Weights of a small transformer language model.
Size: 4 heads of 64, MLP 448 tanh GELU.
Each number is 128 + 24 x the weight over its row's rms, rounded and kept within 0 to 255. Layers, rows and columns count from 0. Numbers have three digits each. The size before them is the row's rms in percent of the matrix's.

# v: layer 6 attention value, 256x224, rms 0.0661, rows 119-127, columns 0-111
# o: layer 6 attention output (transposed), 256x224, rms 0.0897, rows 119-127, columns 0-111
# q: layer 6 attention query, 256x224, rms 0.0592, rows 128-178, columns 0-111
# k: layer 6 attention key, 256x224, rms 0.0572, rows 128-178, columns 0-111
v119 093:158114124165114122136123130126129193112141131140107117115127144157162115109122098119100123110155109104063145126153150150133150166091136143180131142136127135134155082119096146091113106160136107135133118142135113110150171158124154144181121113091145107186109110144126163113136169158069118112134180104184169156135109122124102141133142143147
o119 094:109113109081151148152121115134145141146103144090109158171117110126132169113094125109154137102153129130157130110107144112105098126113152163111152115088154148162102180116154073117096144124150102075136112168149166137132127140109155107137107123145116140078139105098091121135104119101151129119092163093123153116143144103124177114104137106127
v120 110:126159139126126078146123134142176158136120125092133139137157098132097131094104120128145147143138095109150114162142132135133127081138103122127124111116183147132088121114102065115119131138090139127138163074141113174139083128124071139104101131142114145101141154117100108149084118132158132164149111145153146133121148060120138123104140103147
o120 112:158096092142121135155124151125087122131127117185145089122117175156093128118133116109079141126119151113154125156106130154120137165092166137111141141139106115137164130093166170110100139141113122135148083148108098166125134128143171110105171182102164125165124144109166151123169139139152119124116158112104124135139096134087107110148159115086
v121 096:077116144156113106135100114094127166177105141202105084127114125136122123115154153121107092119155185128070124137121152163156164129109146158112108118167143162142127110125163160159133135130114094136154101135156126146104186162146124161154131091132111096104084142118123095167127102114133141075102117147188117111097116155136086124102147120129
o121 094:158116138088167105100132101139131139077153155092161164122155161111146119110087119153157132103114105128164107142140163108128129114097105110139158105121109137148156105112156121086172140160125146147119130103134137088155090127136116085131080158110142149133150155162127126110119192137114134101127126109112106090124133131124120084111168099127
v122 090:107136190147090124133152111126130148142115136092156086153150168142143168112070159135153093136140121101120134096146126104120113081115116134184133129094127123116093109133126158123114103161107142169135127149118143146165094152091108134106165100139144174138133103183150084116094136093142128175087119173129139122138136110111147113171164126141
o122 093:111100063142157118151088136130080107118098122173139121141130116138155113130120100187104147147100168146107136126106136131123153137142177171091149084129167101152175116114148108115128128130119058116161111113143113142134153132150148111125143133137154118110127118084109114139161104123143102154101147085123115144166096119169061134127155133092
v123 108:147120135147113116122140113149118153118119160192123108100146158149101169126110121071121129138166084134080123142155143093117123116143147142128108111123080151163110140160084098095128131114097113108140143097115087152131148159184115090118136084125095153173126164113123163111148131100154159102127110160159135150128159089111115145124125144140
o123 110:117107112125154125130117131178156142140156090097104194107142079110109101119129161131145155136093145105173162123085120136147145104140133136097163141137116116160177142122101183133144120149147114140124174156099145117130137093070133115155130156120163147140119095100128120131131169122168132167114152087091203118147118145149147124110157101121
v124 092:150120089122145161103159134136162117108131144125162170140092178079125125073122125134138171168152111088174126097100144110164149152095135102129136139147106155100116110125074113087147120152184129140142146164174147174108140128120068109134091138122132128121118106166135159102135140106102124111135130104125132144142150104096104050162130111177
o124 098:119113135094108105149107115133133135172099127157110160131148117143171137131132145122108173101127108124108141115089120130114138138140161169069131142105117151108138130145146102124115136139118086096082095101154100132128151169115164147169146156163159132117097094105115125154125148116101117148162105126135106110131129129146147174096139155098
v125 098:148146172140140127102163100108117164171144125118140099156162130120085136122092122141143154093115093118130104122136109105125086097125133103145140115164093156093147112084142175167103117129121120116166125138168102100163084126138171117126107139095147179088144158123130105083159125117102114088182159143154136127129129134131115132103126161125
o125 101:128121084131150147136149123169110093121117139181137132141115107108111133141135084153123112136128178113141129127125138134157133156091169089102147147134163142116089090128118131115148115116108099172131123085099152130111153127148127165109137114167117048169117126102132074157129152142145104148109129082128126147158128121167109169133159109096
v126 099:131126112138115158143143105120124117110169124191162143125112127148084150104114123129080114104126095139121150150149170169102131133146143143118116077143137090123169106105152159103134097077092093177107087123138144140141172170134118106178118124102110131113105164116184101139105084122084078122128145162167138157157125136136151083150125149102
o126 099:157103164098152115119102115151113122120117172084100117137105125139167110145138104160165136090116171130145144094135088109132133108142130072172127099129118123171124124096126109136099119132130161113154138143099123129113120070129150106084111169181151119126173090155100089125106143126117140129089152121092149131110113149109107140145144140115
v127 109:104150161130145103133114134132129148110144156152150130088097136140111129113143113052127111173129136157124118124127110116171124146125190164112124125158105130174147140077157130125108128134137117148152098158108156138170123110135176128093066132122092150063179147160161100149154121105101115131117122147138108152093141150158098136095115098128
o127 110:139094149149146102101168138111141101103122093132127150170128110106130145143077109165099128089123118169136107168157150136129154087102083080103126144131131146119113126169116136085159136166107122114103118104150119061130128154137162141148128071103163091176092118099136100124131163118119144095144151090142116120110103125131152098131128189110
q128 114:155097177118133105138134119152107139100174110139108116146112090076134112171113135155104082095118136190157150108135137103158107141150131141158163137097138112116141150170114126135146112132095151177104146130127118133108130151118151124142097154120108164129109142096128100124115144111123126102115107117111174170139152089127156179125113137152
k128 114:151125162123070111157180123149134137112108170124182156158129113124132084118143050158126155113153155097143117144142145125125131114094164152084143132156143110129111077150145118124122108115125116090096164087127154159131138133098106161126113126142137136089157122124163134085124081208146140126129156121116113155117140151110166124117170133119
q129 131:102103124131108138135158143104094145104146158131126109102118155173125173102112144111153099151105131171100157174112108079128074182107111144094147124165149194114089139129116156124108100094090117177107155132104117129122157143121133144110130167125095150137116108118129109106154124126094138111162152164174119119104141098147146125119109131133
k129 117:124102145134121163165095090126148177135114116123100138144138121124112103125168158087131163163119138103183092150136111143152147123159172139103123171147112136094142157065112128109119166128149113107116115137086115134151113173135083178169138088122148109155132103128144089132153092166127073150104132120111112142160154092122137140165131146141
q130 111:132125130119111139119122139163178124109144128148161098095121177124133143061108155099067165139116125135132161180085172143109135163122147143136151170154110088134118105164109118129132114098086115114087144117144146090118118129067116103155157080105112134081098163127169136119141118110154112121178121172121114110149129112166158119141115107146
k130 115:140104099142090146117129131130114146126156112090149149134128140135131140135107151132123140154087101151136132138175086130150117104139132162161084120061097104107100127125147191136131163133136107118178114106123124124113069174155071111099109149093118114146123130155133149138121148157084117108088084123136135090139111132116125136146152126125
q131 116:129141119132138117108153128142113131124146115097132097124047123147100140172131092125137144112117105092112132140142159118122124147117103123125107075077138094121114153151156111101131128138153145158154129139144132136124127136146152121118101115133124160154103097141076157137143117111108129091134113118129156165162103127115151113157143075137
k131 111:117116163135131100120133132124127130119139134181106147086150114175168134132132128106134124066132092153117138166123128133131092146152143118187141128151157134077119165163109134103151119126071116140147152128132159062126131139090126150140136117138148148166101108174143139112143089174127148129122153126149129155115102116115143129093123123112
q132 103:128114134086168159155117138096105133121126127117082126159142089136130107132139160116147120148098146159179093148102103128146111079166180115124117171114104110156090131129119114085136175112189090118138131176135118166148132122172152129096149090104094135083125161095133123116154143098082152128107137120130180136117152121162150101119096142133
k132 103:097107115145127148132133135159124106164162130170167140114141106141101132108121154168155121140164133126120120112126140138137142103105074134075134151108168144152132099087139122172110109112102136150123111108095106144128164101123111106131120134175089147140125115118106071083107128093141105144131119105121115149167157152138120127126135139110
q133 124:178110170153089109128114091148157155114135142153101141139105140141159144125154181099146151104141092109104106149125112111117116132117135112155140149119115159101152092121138107133137072136120145165137143155167087089124138118153112093150140118121138090179128136118161107133127130114105130139154141132144145076155140128167157113103102186125
k133 115:137191113182090100105124159128127119124164135100193109133159100143136106112120135110100132132093158142128128140126135131108132107146137152103125143142094140092115123103073171159120201127098121091126149155122099157152135120108125127120181127112141143137124121162112134176108125089119134153110125144170154126106147117103100097161112156121
q134 115:098115133161145125128093127130076125116163108131139105101124126146125119128119193101110124176148113134136078101155150168105107111174118159124109156094104149135150135104117125149108154114106138113118143152137109141120150129145137149155146142113141101156102149088144120138183140159147149151180124124131141128117130147143145117121120095079
k134 113:142156136134123157115109174112113091184100101118145124095095122090180129126089092170126108142114143139097126191109176150129103102133140148157112185159111153159099107085147152081101118095127119111108076145119130116121135136135133098153151105150176132115126186109109106145135103134168099142098151130100133088131102150119115128088140128081
q135 122:150151161158126130133146119127140099151108123123140120105110144055123161102136108138181125100135116116149161151080143127150123143130090154128106125090135121177124114141131128158158150130143164116135123144122142126137156120134175108110176125139149118107103140127129145131101118136170117122158109136082108151122114150128122138168088106103
k135 115:142094141100068135114150147093101113129134127102118151133132106154144107113087141092142133143115141162107137108157122149109120138124128127122198144145129107086108163136110102093102109134135140144139135141119111114101131093134133152130137131054190149162175132102114190126142136155109172132145153155134122137109111106118138120106138115106
q136 115:117181148147068110124092159110142126087109103140149126129101114119138134126165135117107107119137145130125105122110138141163135106135159121148117155126125147077154164124143115090135147145120113101089171111150117129148150111128121077143138087131111129144128162166110120158132116131127151115129112148097119126144173082156104164094121160121
k136 110:179127125130095089174142134131103092183103146126103112097133147084160120136084081125109153155142164107112153155121118161144160066115135114100141104124165093172105047140146137142163159105166203147126128142116116091098137103137111144097170097133153128112154077114153126155090122102142108123135133122139100137102109135107139127128135158119
q137 120:206125122103096113120142112127134150134154078135076147148137155180131125147162086092124140149119082117123139118134094098147110142090107104142134123092159151143097186098107143134151118148115134128111133084135128118102114092096171168108110137104114121149127167120183165114147148132158144090145096155125123171128130158157121111111111093141
k137 117:158148179094096147134108141116140140109084190137146128105124161184145117100140151130106148117096134116142146129141124144138134150144175112156158116128103137102166076119104145158159093139115125191093116154076120120161113145120112135129121145150181146121142101160135050109129153121153144116144092165155123129119147130134133130123138163142
q138 105:121121131124134145110182129181151154131095134109073125091094109137123145112095136108120120168140113073116162145105129153121109089126180122142097141073097123121147124134121146097116152108131097132101128113121149092124128099128134160140111120103142103139147105120152116135146090148114145109164121163157150152120106161147092161161102161116
k138 108:182182096180137166135110157132110067106127146109165142154113139138120150125123075161129143125136061116095103109195112094163090160123121120125181141150117132091120103112140145191130108135137154140095131141117136137129126141115125107130106161133119137135129148129153099124181125145097100166077119143125130128107106130109117092116151117139
q139 114:139119147095098111126137107110128129102183170118159124130123102118131131133126112126108169134139093105104116144157098141140104113122118138168134111146068146144093100136152107105082169135090131139158116165165147088110150142139142110148135138150157126137129094089145111121135136105134081152126148125115158120144180152138130145128140141163
k139 110:131147144164144140111108116154133163131134122135133126140161094080077118110135101138134084068122165125156135067103112132141168142121139128106152136115156114116141127132113173125148153130126154123124114102137162095131115123111134079112128102121140105115099146147110115132088152116126168140116143117116137127145121102141092140164115139140
q140 110:129115125132175174081135152082163159133159131134123122128119088111174125098115148150157129093120119165111143124175131081089106120088102115150093143157147104139112168119085120108119118108165172118124153112102136103134152121111180124130107118137109144150135167147073166131170128125180143137146123104138116147106107132111139121122122129134
k140 107:126140149143129133092156112087076151087175160126102166118105113136151104124130121100105118180072152132137133113152150121130101090135142158126142125162118119142164127138135132122153100130098099143136109202112129127085103181128105137141161165119193119121143165118125085099063129148152111151136156089098144130114116104125161144079147147112
q141 119:172106112103172128131178146141157135136126100108118160134119149167125115130084104129157121094140112126160130099136096159134131169095136128141137104125099134147115118157076160111125115152137176153135103082133139107171099096124127154093124145093099105120136151101117132139146151135123153092132088091140117130116132128148166142103159161163
k141 114:172152145109101156116168091122152125094135153157113106146116169129165147123136165124134142138120118195121150060149098100148117118068162158158173179114123137153166127135088144116105110160101120145117145157149156151117128139148111128143094147111134133121105114113142124127129134103129144149123105103101150141117137161108145124122139094139
q142 112:126129119140142163113112132108097174125126130083118120121142133137168121156195164113172089117094104163127112117123163152141125173169150145133087175134126119123131102112134124140123119113134125084134150114118119163126115207103109169136079116154161114114101104138089100165138122137137100193135147125077151118112175127148140155095113154168
k142 110:134092128088179067169114129135142168125131154087137123130168113084139145126106152142150091147113136137133127117132118092150118100117156138088150108169140132170097148142162109111136104101156108086129120158118124127153140141192109109108151104178105128091155126105132141122132108125138147157099137134126144103128109140115126125115111100077
q143 105:170131079116102117147117160162090133101116159129110169127136149135132139144061136158165162109117145145102146149141121177105126115068060127132153131125117112142110134137132127112129113140108138143124158121125087100131108109090154138117123116136172143124089155148132106164144180136116156125142143149124133166103120113126131161109133129129
k143 105:142173134159102103156133084163159115150157122120136123134085175125102113139161130152111134107103148177123127122133090077152099113135158104141129115091116122131172073162102124094123135174074164138127135069156113143147151089138123132120145170153150103150155143125164115128146117136149106138145103103141166119113143124171141144120098153067
q144 120:149069126097144147130127091114132105125084144157153150123134149100142113125125103166126122158164086124098122123155094124127126161081161088135109136099121109146122155145100100096142157102081132138160160093144132119133094131125152141127138132116130131118104128153131177133162150118094128160106099151125110157144105124167121158142100108137
k144 112:140123126121108142105145131130114144133184112121091112140110157147102144147101158165144147132161140137119122119136126134147092161124157135128142154126113158124136067081150119148194070118103130092089124071123124115112137122146130142105084138175136123162157122114134127108128139112103161118172123098183140108083119143115122135094124133130
q145 111:097102158124156104119132114091122125141141130144093116161123135109114145121149131136109089159140119117111139115110126191145131080160131143124130105147122101186113189109120160113106121099144134153120123146136084126127136129129150143155110090146137135161169128090124155137117065088171132159141109165108121126101117165127140112141133114086
k145 110:108118114158162105118127159142098111164117125131137101085149107133145116132141170111170088178106117118122078148107103109162113145100117116138069140120135193124075112137136088124146117122110136141131099130093118150137141098134164183126140137160171156137104129150128096070136167141092135112122120120157114136123131125137152082105113130134
q146 124:115128162127084087167167142122167129180124090132150163144131154094097130094151123080150142102123144125133143099166126126114150115123168136075155081077153123158101165173124083158190108132100143099115126115138159138136115102129164173124136117130124131102134133141097161138085154146103176157131137143137149170140104127149155129139144133118
k146 118:138133177094137135125080101085114127087163140134112156127141129179105110127138134169161085130167155144084156148095083180158127140109114116109154153122137174124162097118114143102142151124110121185119165122128110092150079112102126136104130139107135123144127143116124145132124154098113127139125113117117100114094141111152135113130109144114
q147 116:150083153107146115123162153125136119161162122113110155104150098139141110136119129117116151143116116101119136154191122101114116138124166115096078152127119153109138126108138091118143044144151129099138133121130083132088154146165122101105121130123123144143153132145127126141135144115115186171141145119109104104112137173132113129097113127119
k147 116:071142164154085137084098176105095155112142112110151099125127121139147155145110125154124107127160082123134084132145186140111147097140121110211114136110125109125142132107141139141069113146132138077107113115122090134156081132147136129177105129113114122128133133137141109151147110099118097158143193133145129144131121161141123109098101145140
q148 112:127159142174130101184157138131131174151119116090085124115140083072123113126114084144148156139135122146092096128127118171114181123095091129103129120131140116134147158143132147138079155137155070115110125124127130100132125145104106108164159123128108143118131141068117134127119123168113115155117164105128112120114117094120173102117142136111
k148 114:131112177168146169116118114121143099141133146132144153146129149097070166089110147161157104092174128137143161147100094105114116112142139136116113112085100115143099102112120115127129124116116108131140107217147135112173148116138128152111113097158139123097136154096120163110081117158139175147129130109106124158138121142100154144155116118130
q149 108:172166126131136134121136100137108181147126131092123098118113102117153117124159143140098147138088193105149104176121131172118160107089116145131118160120108123156144126171142161150183154156092122144080160099129094115105110121125108118141126181167134132115131135162139125175162161080102191147143168141108141088133102142149123110115094102148
k149 108:122141069149127145159094125105133102187179147138173143132138166093166177145131155151120150125110122143104140118168106059130116136148175119158131147112085123113179135102114144138093104130142132139153113076118117108129120116090118129117166126122099139101129103143141135101139130134090147139081143150134105108114167126135083108127161141106
q150 120:132128090122077123092130158133138136110149139134142111174118097113146121115152127089143101200172132108098107118132084129133155165146144092130130158149096114148132068122102172157089156099118120170110122176139100144160119141111130156151129103105092092161138116114177117148158107130084113085162102081130129117141115147130135146168109109141
k150 115:151175093118118128142123080116143122149088140125110118139095145130158150133114121136097104127143113076120113105058149135128106133168089131113119131115127114128142128110103160114084125094108126154162140092160140186146086131150112134163137091199135134137130140108148130149143106142132166125134099127148097141123122150089144140119094148128
q151 125:130124108106126120133114149151147073133114097131163132136095137079089094148121066152094132111119169104122109134112099114120163100152130144081125121120165132154150107092187142146109136128155143085149147119137149145170154115140086087140144137148134163093114124107112128155124094116160152099117126115115142145143127157080102119142149165130
k151 115:107116175180131154148136142134102135174131149136074162098126137101122175120099069105191151124127108108155133112111114129142110149120105136131157110111139080099138142146121127133193150131104147141137107107127142135129131111188181140143169153138137117102083100149085157104092148066110143127137115151114115119120147139146120124126091081122
q152 110:122116156116106149105117134111146150115135148176151132150127164151093109152146176110152130142094147166157109107078171156143086088100122109109121123139154130142125107121089122141117127101150155116175147145087109143091115135154100169155128127109143161160152144122113113097128093128099126116159092107133106173177121146148151125120138130124
k152 111:063119120119086104154086137099112129112103130134087115150140093100137125133158111143145122161127158123092138131144094120127135107171145122125097129167168126103098139172154175128106134128156120149090127148176110147139168161128121112109145128149143110115135114118145115121132137159132098171093117122131132119141162116135100113107113162138
q153 109:166115151100154114125101130129146137106125194109137123152101109128115156122118127149136167105139137095149139118132124137152146149152180085108145162137122181156106140094137132119105149129100099148141099100138112125139112168152126125122171145101135145149100146136126120085135169155121130172142158130119145103148141129143180123096122120094
k153 108:129137129122123130122126131140099139150135130146098158115139128140163092118147129181139097133158160153125088132121127123144134087092139141121106132077114150121137151122175165125153081133132152092134119113130134165152121158110132095116071164151145127111146136148135139138143104104116147112088158130094135116150153097104098133113104136147
q154 115:172136134107172113152160106134133091146125133137092140138146132093158115094121071133151107095157135104160131102088135110137119140124152145104166172092104139129131117117183117127098117125107140099114134156112127126101126162142114101115141118169135131135142075076139095187093150139113119113125128142138160103124137112136158137104183112167
k154 116:185128110108101120148131134140153123156142137121149156092163097152095120131126113148128155126149131121106125127148094110120129137059085116107109113063111119103149137106123125112126075141139136143129128128126152127138096104113146135153132110075119134121071081108159110120158093097162160140143186138150115128112121091114139139184150134120
q155 104:116111124171132146152177103082133127138155103117121144084114109127107109125117114172155120137123133123130166149124138129185125134162137105084128119135129140098119128144134127144119127128120125169121112157159151122104091127127093152216104152069102132162126175159122128135136125143132105129143127059102154099144163122117132157130145137170
k155 108:147171127118119118149113165151081106108129109126128148155080139131075138078118112143142167100104123130189115135146115130133137116143130218112156139122121117161087146117164124118087136132117097157125104112149133126158123144123133159124145119155125161138140110089132113132135103113119097112081163140155137156110135164088149093121139163104
q156 116:114145118108143156127102165133121119108103062113165103145126097115160151187191121103095136118114143133130125171168159103116148098109108107139106124114126142129133133147120122163121140095162129122165104168108161127142111144137145130117164119092120168113130134118138154159137120114126103134167139139165122115130089121140112140137158131087
k156 115:169104167155137144148049097120142101119151167116134145109163125120153133173102159093082101073107158117132113145118150133146130128111121160152107122147130145139117133121136145129147142145124125095160110100154121148118123095108112113132151131119128119130107145155118174147125108138134115126128117140113119126146132133152119095073123134121
q157 117:114133170130161118118155103127140145083104137139108170136119156180128104139173165109100092117122137095155092200168096100160134114107131117120161184127130092105156106115102143136126165146093160152117079139198101125096127133132128145143105117104152122131142106136156121117142142138160132144111124092157128178099155144107131109124114142093
k157 114:122144104128110141159127159114130124101145099102125088102090068112130134108112099142154144136112153179139144104105124101090133152185154125135112112127137120126093101160117143117127071080102098106071175144105148149181146119135104133178149144137132153140106115108091120133108125148097138121133080147148151071147158115126138167088151150109
q158 108:094127076161123158111168136120110143128156138095133125169139113103135150109177132149093125142119148121142114150129104114118103140139176166120149181127123114128136103164095150108090139144121171115107162156111152164134155134132116110154091142145125111187102105097140085179104179132144111137098145158131144142104109072143117150148168132110
k158 107:107148079160125130178095098088144168117125119141138133146111114101133096143061114157126128105111167141148117134112125128157137153138076130161130137149120105088137151112116137096134109114106115150133141148099171110152118085098123104118151123088172139091107117117143149123135136183167121127133135168103111124164136129159137107158099162115
q159 117:084152132067149157119127113120151125128117142154101095090137158180138148132169142120144134145106081153167123118143088121112076151107120133130130128103145118143152145091117149158133113104096135149125125159142137126086119096122173136144133180121134149129161147175161117111161158077124097198101116125132129123130112131154149120111107122135
k159 115:114120119037159137136098112118107122160159166083164102112101097183133138110181163133092106128101159153146102139128138129167089122140133119115125153145097102094128117112110122130087118147145093104144105127173117110100111189152127141118110147150096152124150125157117125137153132085129119138117178116086174084134134090163105141124144152124
q160 106:146070113119139133167128126139121164132138116198100112098104122104122121131111135124124151132171075111142128124146128146154176119135119154118154087087128129109110104153168104122096139117132099117157127152103148132124149109105086147145146129107105171086134118186168165119145147134140143143146107147113074127096098139183130108153133107127
k160 104:147157109132154163126101128127152115162110084135091123112089161185073130069103144129155156115119148101119117161133098136103119152113169113119155114109128102122101130117101157119137118067116145148162146116166113099122124111102080142137121118120078134124161126099126150128144128129126153125122086176163144150143135152124132112152121136140
q161 119:131152108070107065140173150103165113154093130139104145123106156121142171165123147105150172103196144138170177103117120117134109134093120102107119129126140139165150131132107119109153151117118157131121155083158111115080139114108124114084071161113129113148104135144151129123114132065111159111173128129152121145068134139154157099104118092123
k161 111:156071161136076142152137110154066107106116141119110109096151124170158101080139114121085130149112131130145093133171138132167154161112099153160112139135094142125145138122116155142119115150137113124133105156093113110140101127155093134136159127107087092103149126107129121149165090097138154158102138192147167135132161138159115155104088178157
q162 110:083098098140132146143120149136102112107166111104147149109109079140146117086158138162105151132135121117108146142132130115083108140129158096172126118172143097110111132106094097126136088110143164135150136132129142086105114065104157121111151132122162160186144101154138157097139141137134132085143138106106144108085170114128150113151135113131
k162 113:159119127153129071090148104141171121122207112154155118182124139166127132137093142111098110118109101132164123143161144157137092089122092096168101095142099136152120115135158128152164133118148138143113121094167124106138104120125120167154153111122127148167109141182124130156098141130141106158113151132097117123119081188164117105106095134090
q163 115:104131128143098096147120157148134092144118100153123156108128110098161083160108137158163079133089137098168166160145141113111173109132152138085118143159085134123168170104158125133078132043106153082142137116099124182135144089101133123150152119115148131128116104094106181133112124166129088147104149153148150127116119114067121146110140109145
k163 116:131134143136070180137141139142123107120098118133159126122119130126082120127142105127109117124140083156156112155099139140109150105105122097141119104106134113143143159150130088091167119152172147101164116118083175132139112130184149089095107138167125145119117118119099087137144065151170148167108108102117096103154097118136123054127132153126
q164 119:140149132164126119076140135108123125066164132117143182115132158173134129143150155105158117088122118166145097133152131089120108118116132125144137142152159141108136106154125094097128101135104116170152098139100111104154150113113153142107131147103124146138081111115107139132130150136156106141137171140154160144116107123166135133099149142136
k164 111:080126095159132124136104090125133113087118136130097124141143076159136126128159126140141127113080168100111156113133170144133121113131121138125137109117122135144136156160181109141090136107155111134108123155120119152103161113122115111147111153142143108153122130129122091135127127120173131087128129135128126110131147117117154095128112122146
q165 119:147123169113108110118104110136154105150143105128161114128160172118122111140112117107101157099098092118147169161129091130127140114121153157168200145123100114121152156105126149104161134119144121135137119142111120086109081134097147144107108155099117147118143075126090100101120158124116162107176069133134128169086151131113146155124088126138
k165 119:126127145146071104133152131108167135075125127116137138109098111144136159142127104118147115105155127147182124150130120116168122115112116102150112120130124160129156105096089178128124101130150169144141113129148137119168173126132089120129105124106118141183143128123136111113115104107103166124154172171141115057122150105164134127103157150159
q166 113:064092162152190122166119136134113152145154078146108135115136116142140137097092119119127115156164136128094154132102154155116120129151097162131107115131103125137118123116101118125091140100148167112149155139142129163081169123153154143118117134097142120096137104120121201103141166136110138133079099129103116120122138171142108151098133109126
k166 115:107120124098117127108100101114135192162129132145111110114116153150105128093100169114137145148095120136153175159094139137120106147126106119136146158116137137151087134145094149161138106153158114093132092151141134152149098133090159117112140092141110109145159124149117114140104112138129119118133096106112140148111086169167189107129109104098
q167 110:123137088085161074078119124151161121114162102124169153175115115123127109137143191162124141122122119149121116124125150122168097136111165118100108074102160114147170098112125159142133168154075129119126154090125110110130165102087125126143130107133116113113150135140107168101140161130125166100138148105129139137120120128158138093119122128121
k167 110:123120139099099161139086077149101092098140106139156135121177118126138154115109051114111173177112118141147097096145125136108131111118117087139104074136115101148140114109113113125137117139121111169121111111165124114119116140124115069131159131148143139114152134160125114136146116097119135082090107104149172139136170144163152127131066136179
q168 115:105128155141104112099126140151156132055095134086132107086166098156116169118109138088106144110147069127123107130131129116176134117191159108111117132168110119160171112124130145129115137155153146135125154100116128126126138125126105133114175142084099097140126124140143126127138097089104138105110141150141108120149164138083144120134125143158
k168 117:139176145145129169121084135140139093166116094092137093138135154112153111150135074097147166123136102151132168144115141124112139077135094151141135100099136158136118151115138122150117125130098124108147121123122135122129121097137111124142115154150130105121095105157128134184133138131124107111152097141128140053167118108134130098134126134180
q169 111:167126134136114079125158126092130118111076136136095105151134155131143136123124125161155136131144131111105137115139107153088130137103115171136179148067117156148134147120085120108151117134095102171151098118094095136089163109136158158122133126102182103149107142110170145136121144129153093141125150123116133173136101128153131128109159101138
k169 111:123172141108127176147146114132124125125143161130138174117137130147094113098131146166114122101131091135125120175131152093136100122132160124162139128152108121070157118175119107140103119098121140113122088140141157155129096115168142111120131090133146120119119103110127077145148151157096112130134120111126166117118167085134155188132108166111
q170 105:164149128120122127125135158122108127103139145144120097107154122107162132127109134096132099161158164103141127114124151119137112142131119138096143172094098103117129121133144157143102138089101154156125164142128069112125130112125131222098159145136138107136144183104141136127119139149086130136135119101090092136134140113161143087124166160102
k170 108:093132129122178179117103115152090125146130120128130107131085106111119112088119140128114149156175130122111156193136092112091124145147091134116099142116105138120111138119131145097114164099105155176119115078144145148144144094145131141147115094141149129111175113147136118119140127155192093146105105122126114096089147131145123123148114132107
q171 115:155183151161114123123124112121161106095162118081157103109117098164135095116157145113125105137103144153179126118155156151127130131135154124106155138168098133129140116093109105168102143111114134117117138148109130107111115132167111124138100141090166151105168115164168083120119108164126132130127131089133151075136123091154098126117080174148
k171 108:084145159107108154107111150153098134109133122139123152114156129084103144161134120134097149087100143148122144128088140160158142123118127099146103070126160131154154159159131137135123128127140155101158143142126135131141133161085079135088131139171170115093177074084104137133117140101126135131085174162096122123138123159101144148126184102124
q172 113:144125091109109109097095132137091120121163133132115127124162144121144139135083139166163123124090119153131120111065151139105137129073131161149096103109113146158116166123149073136151134168103143106149100079141140166150108112139134158117109101123093099079137107126135178144112134101158093122151114114157129165102086104154094144174115119159
k172 110:123110116107167113103144125127141146127112108140112178134128122126140116106145126150115135159099124162074135116184143146098096132118130123144141138127118111168151119118112175101155101140125114134124144146133100114114159089153139085115130158170117149129131150165110103162172114147102169109126165108058158145138170144107147153107107114110
q173 110:103114101134149095145135153147145130149131120127132134116128079129116134172077135124109105106128157088141137110088125144134156127119160158135109104118155138101142170154168117116154142136106164118141107115106152117180134128096162169114163154109133162091092129139101109122087103122164089133082132137111079123130133114142111110111118082123
k173 105:140111122103132150125105109169129127140098083110149120098144141106139110152150131115145111134099112164157177119145161118139099165093124154117153111135193105183145188141115105110120080100115120128138155124128111096120152116121157118066102128130130147147138125161147134113134131142127121112137119173147132139120111128119164140085149140138
q174 110:120160125128098146174169138092108119105136134113139157146106126085137151111109144159121137127103111134104125115107127122119133099168187110089147122110107166104176091150168127105109105115098131142101165120099146132125151122132129115071112136152120116084110115100135125119151110104120137134155129144128113126128137179144109163076158145144
k174 110:114115144136138092128096109135160111176111104102146139122156126114148151148119055133166109161179131112143152113112077174116183099069137151122144155127146133114113106139158114132150134189124093122144110132174136136180110169160133145126102125123118118126111093098174097158125131097117121115063137124145132173154110094158133114125134092121
q175 121:130081181144115131104120127121123127156112162148065148112107174150164128117111110102177096113091131136077115108158121161096106146114165144136133102131178150138142146160103136161160121157142117158154120134143124101111140075119155105128089148094134082131163153138106107127111154140118170096169144154126155111109116152134136109089096097135
k175 109:089183178152155110126146099129150144089152144117143151159123096144155140140112154110127123142085109106137123157138128086145114130089097112133153174100109141079118141147129125080112131117152133142115132174115133093110130155140154184107103138126108153107093138122109105118148167136106082133105131129154124117122146121167118131138107119132
q176 133:143165107152153128152137083127159138132151114101163111127128130111105149150137096115124172135127141112153156084103128081126158092137121129097108112167139079138079147101152130138112170119115135096150158104111143132127131150135151111117116088157153122132135110122116102141065143138167132120145091093112099126149133137117091085155151141125
k176 116:118091114132119080131097127150125121123134143151082117108124107108124094134111082081119179089126116162116173131141126150144108108122141161147073055108152117137150135135108137117139145111133113158129108129154107123134134123064132129097152130109121085102144147160106116100124155121144134107106110162137110111113128145140130124138154068170
q177 106:113151146123141131142141092146154182150136113123109144175102097143140131094114080132110120101152116105161161112159156151084151174111117179136136159110134100127143130144127106120114132114136120137149122122143134127130137108152150122105095104130130097149098113144148141107094092163081142101110148119143105170136123139098167102095149068111
k177 104:167116178137096126086121146110127158116116134165168160113112087115118145138161155124151113076094155155087095159143118149106114119138160142124146102127107141123130146122121105124160117167117102093109147111140170122122075164152140080136108145133155112139135125106116141155148137158120096167190131135159109124127114109146131116101108147124
q178 116:153156140138124108098135157105098140099109149092112094098065129155108092124117147100139127151080126145129117165140120141105085125135115150116116117106148143137094144099102133112102151139165140133137100124163163128110144162136086113142106159142145128141160123151082100076148117144141150139086129121124118133141109151142100138111166128116
k178 114:093159126149119185131164094107097122106094107131062142160145104118117154131129109125132099121126120114087100175135144151195113122154140139166149125157141064135139094139138156096104124137154123124123159147124093144115108162176178158180138108090122131140103146083156157090091109169141140139127124154128164138137150087099144119146137136107